{"d_model": 192, "n_head": 4, "norm_place": "pre", "norm_eps": 1e-05, "positions": "learned", "attn_scale": 0.369, "tie_embeddings": true, "parallel_block": false, "extras": ["local attention windows", "gated attention", "attention sinks", "short convolutions", "capped logits"], "init_std_o": 0.0, "init_std_down": 0.0, "lr": 0.00233, "lr_mult_up": 1.1, "beta2": 0.99, "schedule": "cos"}
Each number is 500 + 25 x the weight over its row's rms, rounded and kept within 0 to 999. Layers, rows and columns count from 0. Numbers have three digits each. The size before them is the row's rms in percent of the matrix's.

# layer 2 MLP up, 640x192, rms 0.077, rows 299-371, columns 0-95
106:481571481440496531520548506524516527510481532513518512482478527483460482520492491457518486504542473475517499486493485485504459506484467476467481510471442469478467477479494492486450515520498516530500449524499520468482499504460477510503491485483482497517456468483489536517510493517519531462
104:488480485540556497503460545494502505504491500498486520500505485541555469507498480454479529502491485479462501463498524503533502526456484474485509499486536492500493543500532504530460515492468499478510484532527519544521507511491506479511474483483455508476505566506515483491508533523467508469
087:492524490473541461526489484517536518517491499544489475511530544450512543523532493492536505510510495510515511489512487514495522492506491511497467493507518574473467510507479486504473475486476482530505514527498469460507509436509543501509513525481544540493483485504488483519541476480503480447
107:527513485450498504497525496524468535525533516489511518551511503494480498524506460537510490477461511485486501532491428510503491500465509500484517481451529510526539594486459498536458474481528538514483487491541475510530511477471500483494490518518523507561513506462528477487473454450461507463
102:490471466490528474483482456507488505509516480522509523529534501522567497527489488532520484489501478523511526502508486478509481522486517516494462485485540476514501533493531512445456506539462482490514485465491475509448515494517490490547505471502503548487498527463520512506489522482461532472
106:480508533492475510498554543515486526534522507470436537515515525463497470493493490502519470481471483498495531499526464460525430516445467463496453452504550480506501504447504540510516512535504490511507464482528488510507457517502543482504490516493520470498480521530530485433488447471455470503
103:501513469478503468496539501500484501526481533506512553540524475484530472526474472498484530515521505515453545500515479438475485495525496449462483479508523500509510478520498493496496498532536471529452465472531546566507508493528550491587502519489536487514535548505464471476533498529501494480
096:531539523509480480514469500471515515440530529464436499526543501461529472479481471517480484465536480516484511521496497504547469519493502492521513500516568451516480527549468489507509502560483491499480481502489495493539554501435473528502458485510522483517517571485494507499502521488529514533
102:473497453494468497467505510531509555537470528511538527524489473502549503509529460485503535534480518521496485531504473513539495495472496432506485505482527531490485505481487493494517511498560529529533496488519514519521451489500458481504448519486490524492518489513516544494492457478501511478
106:511530504475509516486525488505481481534480545461496525509511455529506509519501468481451473504527496533491525499546505534511471472455518429481511504464488522474486502514500484518521485474498497505481479494476533477484481486515512543464455518475513505541531522511501546534505493494505494466
112:497519475474495502459532498507540528496501506493546476501489487513531534494501451514506520514527501503464508505546560442498459522465510529536457459500490521466478529545512502477530473517480498507497468511521517515456511503534509469511476528520472530559499455473537458524499504514492495522
101:476489516480502543459509488486492540545506512498494476488562478515486505528450505487488512469482504521470523490452474488487498470516490527509524472510511545513477527521482492476476488483458490506512508456475525488505481527547504517520485483522509527509514540552498485506515444490485555462
095:541498522497509486488458488492510521494521504526490499494511481452506475503544534505526481455505500509463528507484470472533519500486447486512503455488473487546500475430460475536500482550540486526520487495499527485495520499491487461455472516504472561525465493472464522499468488504514506493
091:478554518506503512489504510503489539507459509518501508499468521505490488504509462486515471492537463534509491510486459516505434540517485534494500492467568528496459531521525559544528518497549532527506484509513528476482509538541522503484499497464542526516506492457473455509474490504503518506
092:467526507465497521487486500507548502491457512506483507531517508463516460514491477527535525521496511509517528482497513554511514492474495487537465509493469483473502474499512504507471519482480562551505465502528456497486495494497478494534485508515423563521512490474536508472542538529489476482
092:519485504481456565527474536545513509465506493486538515518519529494579501491526497515468546492497513538467497485451510533486491489520501475536505477478509500460486514519477485490532482506526474517518486511534545520559486488528519525468481465464543503510492549448534566483508527461476514498
097:509493493497484474488489561442506517486525505477491473493528504497520494498522528544471574520461496500492543511498546481517486530489482463471516523466491501449479498525486466467480474473520472506494487467503461504490501503498541514510485515501471520488557530493529497480505471458494488509
094:497542504508528503454503522507487495485470494454532480515516562454514511508461459499486511451452478499493517481495481461506459540522492519512477485461492483490499496559512547491449488523479524505456510469535500514525475469484524527514489473459513505490497509512471521518511505506512538462
092:475514492498485491521565508548542491546496504488528480492511492552472553466485480500513523495507470508510523496507472479542488491480519503504481490468493496483509470472525493499504497509494467482517505484523498559519484514478436460540499542511518460513518421509503499509513508468477501482
101:456458450493503538477510508529484523548543485473484511505520467459458546453518480511481489497530485519468532499452510470527469491492536466535514512478469568514518529524449518515533506503486503509503488521551436498504456500505439510554470491487482532490472498540515497496484493505499506486
087:441488534534491504480481531484493532574540493524492519536521486503569534534501510477549496494510469530499519500529479459503524485507499490498500503504468533502502455488460477552467491488507534479491518481487483463494501509490459533466484471533520517481530518524480532505520544513516484499
102:504496521530499516484510530498492495506506505430489482490494522465484511482502462507504507511485496490477529489478506495512461495459526517493516492511489508468499483524466497463498518495478475534509467466495528488516516468489488500514457489536519531536561487473480481486465479541499506475
098:528509480456497529511497502533501511515513549523483499506487515471508477489523510466543538537515471500507519496473536484516451537486497483485477524489497515492502511470518520492562505525537508487518504504478503492482511536507530483519457529510531450503482504494486494515480478437506511494
108:490504497484547445503513516539516501489479484477543491504489508498529477506438475533503490459513528519483493514474480504552471540457477512568520462487487504459489467526541475485493501594527534489488476535531546494491466535480453546514489514473521509510536516526519520466506530486489509488
095:499517475494492543483502480544509529475493524533495494509500497458556505558524497510543523495490490490508513512479484455495528487516488489495523483488498458437466530481504480567507477545484550497494464464547474485517502552485494522515460478443500540526465469497525537507466497435460500487
107:469498489492500487462518468552527543503499504475519508540505527503522513516456492496534544508505514505460487529467544516515492479438517498506500496472502441485503474494484485488481477502486446478485496468480515464519490457418500493531480586513514501498468498519488541535494469517499513502
087:521499484522497504462487514495491469504498493489458486485469475480498508480506508494502458474508506509489484521488491542491482496532552475491474486500492515487449478605508476517484458516548549514479499503503500492505503524484548536530479520485460505518514532477523485466523507499507443454
104:468502526518497486460567526535470587456494485473469535502500528493493451477488513511519498503543440475536512515473443489501465541496472519539512506500512504503471508479513506493475486510500532474498501474499540494451458509459507534530478532491503527503455530490490533502495478441471537502
101:492504503477483489516500503540544515519489530465483507508515520469534535470501471479526455473511512463530524472495482501545488490481509485474519451485509520458529501470517534494477535520466470516528501508535501468428522507483508522510475478528466513522511506479558504514532479503495509497
103:512478457487502521532454515489486535505467475535501498510523468535516504517484512474488492474464505478487503531477524500552465566484468478514471489489520510537510507503503472526463506491548468531447514492529481519461460511505510467485496540481498494480487499498487514508499489557484499499
111:454500514535518503513485504529481514483509494519499500498464501499460509475488487480501511501478459492495517456436495491546456514504500490561486480473505523496509518520542469523495462484530495521499515493515495497497486489486490515469490503512494527520496504494543526515502461497487519514
106:503480527466529492455537539476533521504518523501529453551473492564530486476495485506518545547511504499474490525470549488489497508495463507516522484508448475535428479518523457471517518517534495441485495450521524505489491491479486519516489505505500529495507511484497477510490525487493475485
110:483503500473510498516454513517514517488475502510539540489447534530525490529528478509496543517495472456440527521477507493525465511494492464505495453493492527509481521493518480469462484501544462468487501503471493483487461506483527523499486468442522544518511512458509523467512524527516476523
098:534555507497521527505487463492491533508449502496540500507483556525448559543508489526502516527505462507531509493529486504478512501470560462515491481533482477481507491491499495465528502532489536507514440513504531509489500561531459474522488482490490472517544453471532496544496489507506501490
100:514489492546495486496476502527508519465495486512538524514534524458491493483487519481492504495530497483476503444482531534533431489505468506512483447442491484492472517511500504510482525523476517505485516487492518527476511469502500503538486486520499474463480523508464570483496480536493520445
108:461522425473480495533490521542531483504501474507512497529467500501489513549508488550471494522523499474532528456491486501536525515519490519472494509491484534486494497479520495481548510527523515501471513503536486502505473529530523496540483504466507521515491504520511428526486484461459481508
106:509515516490483502523581505473535535457501474533513490512466528488541474467474501457469526476538461514476502532497495507488500492500481529523492493491521509504443506500505512477470481513473476498461478499505544501506487499498528483508498511514493507501528469472469508549519468488493488511
106:491505497529504494496502457483531536473485495559476508547485530508453472547476482526512524462514469471483491479517528519509513514513514508497488510526489502501475479528522526481528487507469518440470502509501542543515501481527485492500467526527445470510457569467528550499475476487499486491
094:473506490510492540518467506496484502520537483487504485479549520480526523493498507471521456520567465498462542548457518465492499511495493487485516514491507474485500474537484564544543527551471486482488502508504472502486469530481511480523474473551481481503465489507513508512518461507520469485
098:493519512532505547490542509487504537519537487506494519505536520503491527509483521489504522487501521520426495497453472498496482507423497468473489500492563517494455482481484486524485581514503461446515522514422501518548491500494505496512476530494479471543517538491518527467513507470492511520
108:528534532495559465515508542494498491535487487459486553483511503544496530488474503550458483502529471514473505506495534525475503492513530488483473468511497489522472555542534522508511511561491471468517497474517501496487463530504514515494471496514487509515492541533463480494499497458448522460
107:448493492446467539485511485508509510502518501541494535563488489531506488507537452527516504529508522514492514495500458475525492501427540509458516480502510501532471495481465541509470477555550522501481469515526502501457461447455518541479477448475465511495508500516532503515459519521493511505
090:491503517496488511504527532511482547477501460458496475482510512501510499480511472536458479458494479530494486524459522532503483498514499486496485508510467510490498447499482496459499483532507447549480524484507550490504492519486474485538467513473488509520499485477554466526533480504511491476
109:512500509489516498500535515487475543470516540470499470537486501467474506475463509519499456484530514500508511529535468488511502510535513455504516483472485525498512505470461563472487460513499467469463522494511493505469478533521499505505489509509503526493496524535520487480487490515473517501
099:530508481525501496498498520471521533528523468483466546510561498534470531505500523479523521457509541533495539467513525511507486481498501522499487496488487504467467508525427469472497486526486471501503504478509512498510469481463516512502488497472546508498554507504515545529469499523498512497
104:527580494463484460522532545517516498553447494454514514496511539499515472524450479495473489494491497515478490518492479518486497522473476505484534468455517537493461527472513519485524530494507505507511495471518495525513498509487506502494485532551480495530493499489504526474527515453468460524
101:496500487496475548502501560475488486524509487501435528544511510492522509480509452504511523493523507486502502485477461473481494503487513503508503499508481516470515508489515472484474502507473506528504498487495519500517481437502541459499500445446496508443520508503495480524481514503474504457
090:514514484495531492484487491515480513475489497535499525495494521528510509494517500524532455485511488491498493510525492475489505485456490499503535510497534514473475544479504493493523498498476473550470472532472458526477473514477506527474493496541492478487520437471511550468529475532493485510
100:484543450453515531443496496494505481518486491521541523489533525535517462491497479505533490506512525493501532508502523527497479485431468499474514510451497503478502551492483532533479511508515490488500516498477487460481471523522536497504467521525514551521537522513515485519498536462516530459
099:534497474553498508497457545500481533470480520525514510510469532486544508549510493513501526522507468485520528507495526477508446481497498517496495470516511510480480510511502493516506501512515504487447467512480536450534506545520533520552496533490547508491507530492513505475501511480511485501
106:474502481469502532500509481524518544523512460527525537542492466498508504523491475498508547495504508532482503454514521516510502480453535510515533497472527547523456488510504499500506517511511492488440518522505526483519525500509492475512468489525438532541506509514523528508493483476488490501
109:492503501482520476485448552479501505501509482482485458512478496472533512434453505505536483437499486515476507527524523508545496474519504523507505482489481530547452516474472527499471524531483495439497511460509508489494439498491516466509480530467509492535489494467489507484539467488489481523
097:507523509488502491517475508517475509481509515495502485532477504467498530515499511499535513514439548469475534519471486474517469541500504459553514516514512496492472470487484534491496523500494472497452455555516505521522501541458504500515450510483464454517528510499522479493468482467491496448
091:473530545499514467496506494518544511482499530468505481481498459476507457471521454535491470454497524484506524511484458492546530506533472482487510474510483518502482515458465485534452498476510503515493495509533461546497496454497487463509489503512504478529522510504560501486516479480502520464
112:505504468482502480521504480490564519519505474452490506507500549482494538510469511513516483493514501483496534507508501490498500493499472526545538481495517499507479491529558468474490524502508511527467460505499514524497446515481515477484494556494473493492561535487468463450537476495485496505
095:513469475521498473519501458495535513496484518529513490510461464512546512470506534507547532481517488506511485502486505512461517528467492510479487471533504492451481499491489477519511537478485522504542511474477460513482511501484457474531501496512500513479521537466492501572535511474476504455
086:496479539480524511517489499495463497487509542493511501490526520503470483525497531491488537497509512478492512492530510470485438489457516480510494520526488457539506516477535464471505492550518491467533501505463434513459496511512517488514500515531489527497521466561532507483467456484465540507
106:523500575555503514482506478485466531512496458512528545493491504507486461488489519505510505506484484517487529503475470568504506486467484494516550499521547491481498492487469511535481489513513505510507528505461473482522493504485499546464443487554483533488472513497506547538500477486492543505
111:483531476498528477523525489517477506506522459500518483513504530517540481536500476517479522512549514481455526543471529498488494481486509475505507477513492488465453453511485486482481470492462503482518499496450457512503494471509512459530484552543485496499542502508512476506543459519519480466
100:548523497521519483497550483503488547503511500496520480535470507483508506464541478533496504456519538459484505528550493503519480481503510509532523493483457478482465518472522488491491513470520528533481510490504558497489534546488520467499468505557460483475529492515461529468484501495489514481
079:527488494463460490492462461485541510529497507487498544498499484488507489499484479474510442484507513497494519491474435495500464467515541477511485484496495494482521486433439508531479479508544494512529513460494486494485471453520518487495453498554502488511513527483501561502462501539448532522
100:470508515458506508471518497476500515500500526515525492532532560466524510492454496503485529434509557519475508499515494507517473489473452503518488495493466493476523479499507528513527537515507516516465503518453489522505478503462529486512484480494465454566476488537516495487496450439502473470
109:530471469516514499515521518506513544502508485477517515503492536487472467505459504515537503482551513514467511485532489523555510497473471464493501512483546486449488550490506518471504508476497471497503506471496515504499469515511475528543471451486437470509491554475479477544449488487490540518
100:445499523523494519524488495484511499475457486477488545470477544489497513512497471532507520527504484516475520500477509475483495477497529501501526490480540438485518539513528516492554492507489517530518502554486493528534510562543494492495493481515550516522533482495488545530510504523515527493
095:488545464513493492506502481499517505504464531506480520529530584500510476468475524468522507476497517538485501525514502456535506477512487536521525478481478525503482491460468513469513545517556521477463502496499536506463471521518500436526495514528488507509495554486481486478484473521487505486
104:499508537482464464467463524549519544503467478487514517519510505486520494577528462479518529481447472494458526492489482524511535523517463497509507477514447525514490502545489490513511469472452492497504513465532509482498502508488511444496488534487460523541477489486520504516456480478479505515
103:514499506461537531525494520474549498506512511526497518500503520468527513523492488479516529515486414483525528517521471496522504485482485473479497499524466513494515514475513530509472471525514497469502446515479519516502451480517508500461478540485490543493461496446493482491478492467495502465
108:488528445506485508496544551496499479487487510539495546480480557530526444534539515511493483506510492494489502548476469493491503509496474504528492464507425476475482522447523470556470561552520526504535482486486458502496525504501502491496472502480474522502503471444503538474471473538490479471
097:455534497536439509511507499466535473502519540487516525504529503456496475519455481491478458509498473483478512507489509496526487526532545502534438504462518527478471519561486472485539538534518496478472490575518523484519499548516440538475490499462494491492506493499492533518520532538489551510
099:538530469537529488513452533521476563514492454484507502504479508456491518485529518521527530472513448498462496468481506499515510536509484534460535479519489497538480494512475480522476512505447476503461463528515498512535467510458557476509483517493497486532460531462528504485536521481502524481
097:470495515464527468514460469513467505464539472511499500506534501507491531486491486481503535515523508455494513453539560453505473507486499513543561482479506507473500523539512515505508514479516523515477519480548509462513506478473557494498503467514482498480486520476539537530493490513507498481
097:479519532534514484533495519498516526518516546469504510504502490538535450543522514543465519472510507543472510511473524517512511503483475475490539525568518487513494493458518463499499490486536536541502510495501480523515500505457499480536481540500488487489491528522499517470479475498507511446
095:499485491516510553519502494519510530488498489485477541486518505468527554493474471469523481525473514529481531540548494520530531488483511474544505476496476490481487533528514482520521469482540462487479473488509501546510462480448482577502495495511487469501475478497524493480495471483441515484
# layer 2 MLP down (transposed), 640x192, rms 0.0607, rows 299-370, columns 0-95
117:531486538502506556484501491506525439502449526460449467517500493528504469534497506483494508460534471468518488445485452492488498513473541482483510515519503496493485504500524491522489551488494523518510473536540489484495493515560548424494486489491501502471520498483487500481503489516491507520
100:503507496508534531456497503482505494506506449505472472482490523462455524496488474511529502509461513547505512521500499458487483500489529496484474518526515526493444554489491492549455543511451510534526503490533446529518513519515495514509531544541494528448541500490492511476499492492531483472
092:499504554484451551535474478496484468496519495522507533477481497509482451485510527492489513451536471463538518485503472501455534500490524496448521500507503483484534519513501478480499522505523472468519493521493492522511492561485491508529499427490459450479495490499499535512458499477494511517
106:503491485480580496478468457444515531485576486501525493528499522535479509464527517510504521463476500513490485501523570514479521532489501469532487482525461537464504502471514497488532501488476514549533489551468505465527481521500469499493477537479471492491510488507462494528510525533501507519
095:487527493518457557491511523488498544490501518499482484513487519522469479540512481483479484548519458495518509512497490518478486447511517484544458514485500544506477534521458527511479467544484522507503449520479448544522484518467475481532556554486518491524457488533488510499536519463516480497
106:526514487513470518500541511521506454509490461478540457486511526510506522499525493470486467479511545546494471467472491495485497522528491449484483528489473498473557485536493478508502516497528502501542489514490499466497502461483479457470512488542489471466476518465464485534521485512507541526
097:520572439525511498462519492493500492468485468500500495502519470503498545495528489497507479477533480533510484484487485512509487497490491521505483497498479458487534483512474501471515539533424494543513464470498492482512489496453450508499465510491503495510490523491526527510483509510519483505
089:455499503524531492484522527520530543509465506494527423473504473505471506511528523457536497512467531488554482500533494482468489504498484533468507498521487514478506484436477502515515505475477477490471479519497529474498487478516503452518523481500511480500473461482505492464525482539496492521
103:532491500465533508507544497525464530490500503498497510507537542504497485517508506518491516490480508534440467461504521518486477517561544479512523502529498482519463499521508503461489512512485500483464530512466451514473507451486533492495565540534482509481529502479494527498523557471517492501
107:482457445472489510512500510510494490531526488535537514502532503495529497537487507462553463526506501515528481504461499495509508486536475525492515463509531486502510516532480549517471496503425512495480494472514541443485567495468521518484492513474495491499488505517494507470527470524468503457
117:480475492496533501460465458478517505469516477519482517523500464522512520469536518527511535515502538502526548480519519545513481488511498481532516486520505512508531477464500537494496534489451509476517543504486486512486490495484493502482526508508540472509481522500515507494485524494514483498
099:515471521516468468524450508480563470495537550510490534472491512488508483485493481513509535530500471510486455514530526496458542487497517481537473515535480502530467500494441521522501502512483504526508494534488490556496523447461487461497510511427487490459538486512542471485505511501526482490
102:479478495547511523490565489523478517540518523523444479557504493526500486498484469525493535500467507516506534532551472502536475499532506502496493514529525523531515493598534497472473501502476489502501480526529479510492436518492492489516529481488511521527456509520503493540520474501534543485
092:520534477487549508486486477486494509506508509481451490480536452487475515499485494521519529478463471502537486565535523499524505498492515456475529524470455471493518511477492524464448497513498499475494512491475487511537479458499493497531515527523446512491512474533510487476511534496507493498
088:565506517528442512490502543477473488496500487480482508510510503498480506524525503513469556511483480507518529515498488457516487481490503470454515502512497510478494517499521501488477501430464479492502473545478514506483446501502528440523516525496529477520467507482478497515523471479485470505
091:516498502526515430505482461477469527532495516543481478507538505483481507512503496529503470504557506469492501510551510494484521467494536539506512471476493485537473462498575484495483507484525481508522509503494524511516537477460520483534539491485470499496533497553484485491483519481527465512
097:505543525503515505471525454499513535504536527472499528500501500475514503492488479478484513439487487449455466527468466511523502482481473483545508547548502521538494511509549532536505526507485487474499491473544509492506516492509520496524502525508528465518470505467479462460477475520482484503
098:466495489497495520523476481507502446462510498474469456482502483498500496483511484508500496494506493512519482528505558500510501484493524509527468496534501515487550527458482567454513475461471506489512430534534483540528476516471495506488472503533491500505466480506496514480487533486450456499
087:495440493467512483500483543433476498477502516525485487479469514480529479518499516509486459494519495471519470465502495497534521478527503481471510518539495487548494454507481474540511521504508522490511563488490462501485564517555523501496520498513496531494501508485496471515489494508513473457
099:537511513467508414484521486483479482468517507489509484476486516475484484535508485464534516482478509516535504479510526481464483465472497539472517464490540494509495510468483504512503508516536506468483499497497546488500512505521506528497494503520532530507503474494495467501502456514463528465
092:523480453504495492524508519500471534402483487505487464486504489472500491476475506519491476507488484500507496506490553508512540477546504451519510505527543523502495463521481526500479508536538526486508498518500499510483486489481505470517501508490482482534497495495529475509499499464517526494
100:524484520539474494525496531501487475498427460553521478514498486528524496535464518489493501465512536481520499458500485486501506483504452539514472518510525498530561511522509508490476458542504487526483482542495491509471476556502495505491502508458518496441459541516493525499492521499493466519
101:530505502493537508534525524499510496476501485487485487551536483502483515471449479526496527487514542453492446485543448456515518536518473504475483484532506511508484459514476478541434522507484514486520493529508520499505540442488494502494491502475508450490514505513486498545489535479537501522
104:532460478487497501493496471459475501493489518511470517475513458494484490543485439490492490468491483539519544454516495502506495478492527493515511484537516554553467512462491509480527498497496503516465465540512516528490497468503490497498466483480485532449491541511501528506442503499487440480
103:490497487502460396455518518491491531533499514504521491481513515487521498459499500477472513504516504530482532496535492463519532504482462469517486507524525525479510469512476508505468522437498474482488490501455492535484467435493498447512527523519538517517494494536496471458501522482493485497
105:498511527468509478497510488499478466494526509540529510435468464490515484493496513479502493478503461465476502483541495495528489483492506494453536506514482545516487493473508490532528540526480491549539519509518512551508519512538528485490449510496459467499510449505503423518474499497481494472
088:477462488477512478489499491481496473507500459484481480462522521505453504524467463477495501528497530505477433490465498492538515514490483499488530477495536482518536501402500519495510554462459483511494489457490482535478486479501489473493490513498479490483484451525521497448487507502495527510
106:475504485459563514519483504511488488525535512510496476502475509491541495503539506482539525519493468514487506496459519508503524472503515477486462499528564479485536483501464517498492549501487513472487511515534468467524547495463513514463507506505491495498502469460513488494469469521504535481
098:480526478475529499454464444468426468473491514474480501549463527504513504486488528504513513505466533473485562486504510501493507534510508533516519520433484534508514509536478494507496467516519482493531521513462506478495529546489506460462497462484525449491495492447489484523514518511490464510
103:471501494481495480514547525486506547501491558481515505469462493531547483493493521487504468497488473524578496498494470493560489521514484495482536562537474504497532546484548471475510481508494506509442460497494569527489491498485523519521522495496449494496481488466523488496513514503512530497
105:513506503501512487515528497514444530516505530471475496518465501486485513493462454514537484470482497452515491489507486520512493490530460514467503478514503519490492513463502509488467498485491456467477483511472510572518493482500536473487465501478487536529537457524533468539512529495489512536
112:494561488522476527510476464500452497534499450548464502534460485493479475457558465508522502505489540497467525531507540469508542539528513542504511503534471513530460440502478498490492495486504508511510503502499496472532509485468507537533491511492518475512550478511518506522479453477492476518
107:511415510479468477548503424497511497478496486509541509485519492508487537493471480469473462469522493465496498480528479446496497511513514548486484536490500514514492518498452545500479529500504474473543461487539490509530472468510488450508526472504472508514493520513483517479507522445475504516
093:546485513528515472419471513491511492471468505475471464493514488523536508520531481506519520489474505514491488445491460486519497484471509489515492448497470481562487528549551515491436504495470491481524514504492480463500494435497453470508505522497472525500488518510495545529493478498528483486
098:496490491522468511488525501474495477535494538517444492497488496508519472461490459495528538513497525549458498471504500478477494479483470469481462565482517504481550542490502536529523526483499469492496453505528408498499517533478521485496467516479524499449473488507511495501494495521474485476
099:483488495526474526509447525516488519455473475516496516504491532502532515471529464474517471508457516500549540541514496464439530528521504563502464474582475484491534529470488495494466469471491497514496521475528454519483511507484471492488485455498492512533527500520472519536538474505509516492
105:497503479540511505512532500514450489487568536504479520473505505517511468495460508533535501529513525477507504493508519481540491533544525444464544514521457470510491502489512483514509481507496528504488524503549438466489507524485489500524473489517471492520499485501480493493476518468472477533
101:482528509448488553514503453505471486579520481503452556481488474507545515502493481511546529516510468506538453484518486514483487528518533504519506443488483519492458512485529535482516460495488495521489512516473483462528512526504480466468510458549512506479504525507503517523508504534503499471
095:502436486519519459464505505532523496544486475531481444523511513511502496466510430534517498512460548552491475533515510488494496499511455504511468506548557479534504522496483519482527477502512489504467501492501528520515485484505447528519516487470564479482487553525482488500471475477471494471
105:498509476511510463485502512533506508483448479494504502482460464542515459502479470543492489519515547535497500491502450471507505509571498525503462498499479451513552495511533498488512469500595477511476520513515483487496501499512492540486454493451534537509487460513466509516520483526512503471
107:532536504509480515526533504454488479507484505530522515535527504520512476460450515510487517493497514513456499474495502483508513544500471505481508506517453486510524535515499441495488526518485524516539477494563501456463508496503507468503496528472552481441507471475529498471486520521502510534
104:491526520435442548501552497518475546491489532504451497509498515516461492479467509493469534460501466474530530539514498517530474518497515434526512534521483456510491517530507480520494479502520518516464504528492485494493536518470537502498499451489497489506480504514514477479528494529502480490
093:511473508497525518525494491503505488486525521494499477508466468469477486524505484485502529518453496477490481520540511526484520472531479461529525479532558501572498503493524462510507497513496491526491506509512510485517473490487520521483515485520496445539500492488504502476513535524469472510
108:503484480436479492486503488527486535505507504533536485487508479494509516487496474485480433495499476489547504517512481502499544496520486477546464445488489488481490505520480500472453512516525473506481502523508537530497520496512465490465491550494489512488472522520550498509478473528482505503
094:520481463520472521496483539529526506489485499497523511500533486497525456472527488487491466504485526468532547502503476490480514506505519472543466518522513451479491516495548481501526488463528483483490523465472499505499536537525471513460551502521518557535468503480465488450537511477481458485
097:526492498483505466504508520481510531463473533512501489487488527436532478511525495506478481531489473519531470535491499502495474536516466490460510467522510513497512530517466473514533496515505494500429542463514499528466500503504524527481514550474478548463480575535442479561491507456516508515
099:500461559486496482517479459529452489490483494517518482516516473507465514535489503491507497504537477462495475489485509510503536518468528464512528500495503470469447536500480538518513497498520475478498493554529518482490542547526519466483526533495504483500448491514533457483502509514490464510
081:527508491525499504502492533475499510484458524513506484461537501513509510503484506485490475521497461533506504527460511495488500546519477459508521490527450472493510463512508450459500470552512509503449509552476499517520474483501511527528492547466471548527451529522513498532480475488509516483
110:530483500488439522510500532480525542488510520486524498529506487495509495521521457491487472504534482494489480483491492511495487523498538545485468583502486494502493494515420519489502527509488500504506501527505529485508525488466509485480505494509523511517502478495513535507572514465513493512
097:486484498481500474513488480530503519531490518484504466510505445517502487505529440507471476507527524530517476469547509485495488511475521510496499437483474492473488506529475491500477491516464520498529457472471501553489479436464496465505519494475483456482505511548524533454477496538517469476
112:505456477504503496480451509526487555490461489524475520546496501499528499512478479525522537511466496509508499513549493453470531490496503530513469482536461468525470517512465529531468528515471487476496485482492514539472509506508481528472486481467523485464479463486541477490515479508490500475
108:515483499565506542520521518496529531516460553490492514503487532478502515527499513448526520450471486481498516476555516558501477482481480511503502463500533471507520528490509507478476511537510492504439488463462534546494514488481513484519504515460471553495523516523467463513504494524501445473
098:513502485585524465464546507500460497543518501506483490515467514492512510475492483474507505447503502498449536497494499508489542530473489518492504471460468505515504465543488472510501476516500513544525512530458487475475514449497504493520496515555510460463528489488465494480507465499476498530
096:528487495497520514531485484521457440491551509532492529517485508511452526488585534514491472522484521478482540528528488506483530502498518505477510497515522501494510519542528499472505472517485486498476514511505488466500519536536526525491481518499530474515516496522519541477478484477528448519
109:512516485469521479507510525468489540510508485501505471480503513537504465506531482499502507490511485440508524513473516507480481495520483539471491505479527474519481520526505491458525466538510475523490496484507509495472498529489453538499474504502484498481518534533494524517547528488503487520
095:463485458527508457490516499490519499547503500483513469571508520480531541487487510483551479504504535524520531501499433509494511504524490498503506482497526507474493488531490478534472518481447480544507466508513497505518535465498457518503442495521485494496485530494531527538492483499480495439
095:505493512486457478515518465522519472492502476457521477511470499463566501530445498511507500447499454534517478502490436527481453495481483516498503486537494529487444466516465483523495534483497519481546481481500518470536507492515490550494502510433490459507511498534493500521449506455457475527
108:492500491501542486470517478488451543513504457458466495521467509494505520539480473534485516502513525506529514435506490467537462498495509498503488543487473541536479517510495521442549503511543472524523493530485480496498456542505492508508484498517481513473514495481527535460525547495463520508
108:499476453495523510498532510455474477456484464504525438504470494508496468500520538463488460480458518468489490487463499496514461519529506560505507504513474462463511497455448500524481544467521498509506573515501518525531516513502497508504502449502487469494499484488479524515497511507497503532
106:537498481509556542503483479501502500502503499530516537490526506471488515534520486500498479499526538523472511515468464489458457502471521519571494496503516472521522479545496533467563476492515470503500513487465499477506535492494465520486537502486481515486531485491518460552501450460484497497
083:539441542500539507502503480495476494469511505487526505469510505516494478504496526492510469498495500515467485496528505488512561486508464470492530570513506500522493494574557539500498525464510514530536477518476524536519479554478448492494534500454511515476493501501484473517482505487511468545
106:510496452517485480522474499493496491472517489540492501486476472543532454481503517503500486514477554491506538464523496528466505537535504486502449503485489458529489496525487537508501483530487526484516552494473444542493505498498502480505505499531539527519525479508509500528482481503462518507
103:521488506531466464471526487530508524508500508521544567465549534506510506513520512487490478477543529513442516451472487506487503485487460526538497515480425498515469490557501510489550519512478470500493497553472436468505506483500487488479520476507534460469493520476484464487500492504480484479
088:509466529547485480515496486502477532514505486485512513506456502525484534526501544538530491482514512467506497517509527489499491466491545521523490499481556503487564522500546489505486474474466546450494495494504492481505524523524482509467538528470541531502527478502512500508514492497569528517
097:508502492476482499519527464517473488477501510502468500485531461520534502518502520503529488476490511535490494468532489489476531500583501478555483460547480513512462516503499561491441552500461511528518476486487486471523537476492496482483466494505500588499520562517499528519495491501523487470
102:472506504514495483488511475479498549498483494523518525488478479528480505463514494530506456504498551482487496502531476445480490540487532500503535518484518449495459501506494506513443531515526478484497498495502565467502498503545507577499496462522527493488527506510515522501538511492544554494
098:495457461466489551479522525517519481500516469481480562463526535465529483495514553479547515502508531528448513514516547516489484497511533483522528523477495451536513506503550465512525517517497477503536519525468507515517485534516553494473515505543471498496521521499495521519524505480490511473
108:490475556528487562491475486516511507472453484465476425495495472500527500489492464536478540485461501467510482505527478533486456480511484458513469510568529484478471531499522485504480473500524508453502542484515532489511533513512486467511527504495500490468540507557487479491533486515476510502
094:513507475482484451515505508510497442527514506511535499491510492522521469475558489481522494506545488492504472523504549506467519475495512524496498486528496522490517506407518484524501487482503507478449447489469494509487514411485486477455504515561478489516519482478492507521478466472500506500
107:484522515485433476491523496526505495562519516524504509485481556487495478509477479484477512525514422483517517529530549525475477479553480475498507494548535520481506528509464506488506477504495497530528470489511501450538457472487528485497492489493502531497481497496503491503539466529520462486
103:507502537516452480489501508503529454524465509517499499485495466517470485523520498513498513492476504531487482454464482502492456516493513494480456483492542480467480503522449492468490453476461455471487492493454539534523548500473471481466532518496536484492533491490492533540549477479514505471
097:507509521453515509513509482497504483488486465496496473479482441466489457534540529505477472483498504467491452510496492555523479482506514445537466504489507524498533462514535521482550480438481515528528563526486499489510543509514504489489531489518494436472480464478474445515533493493489531544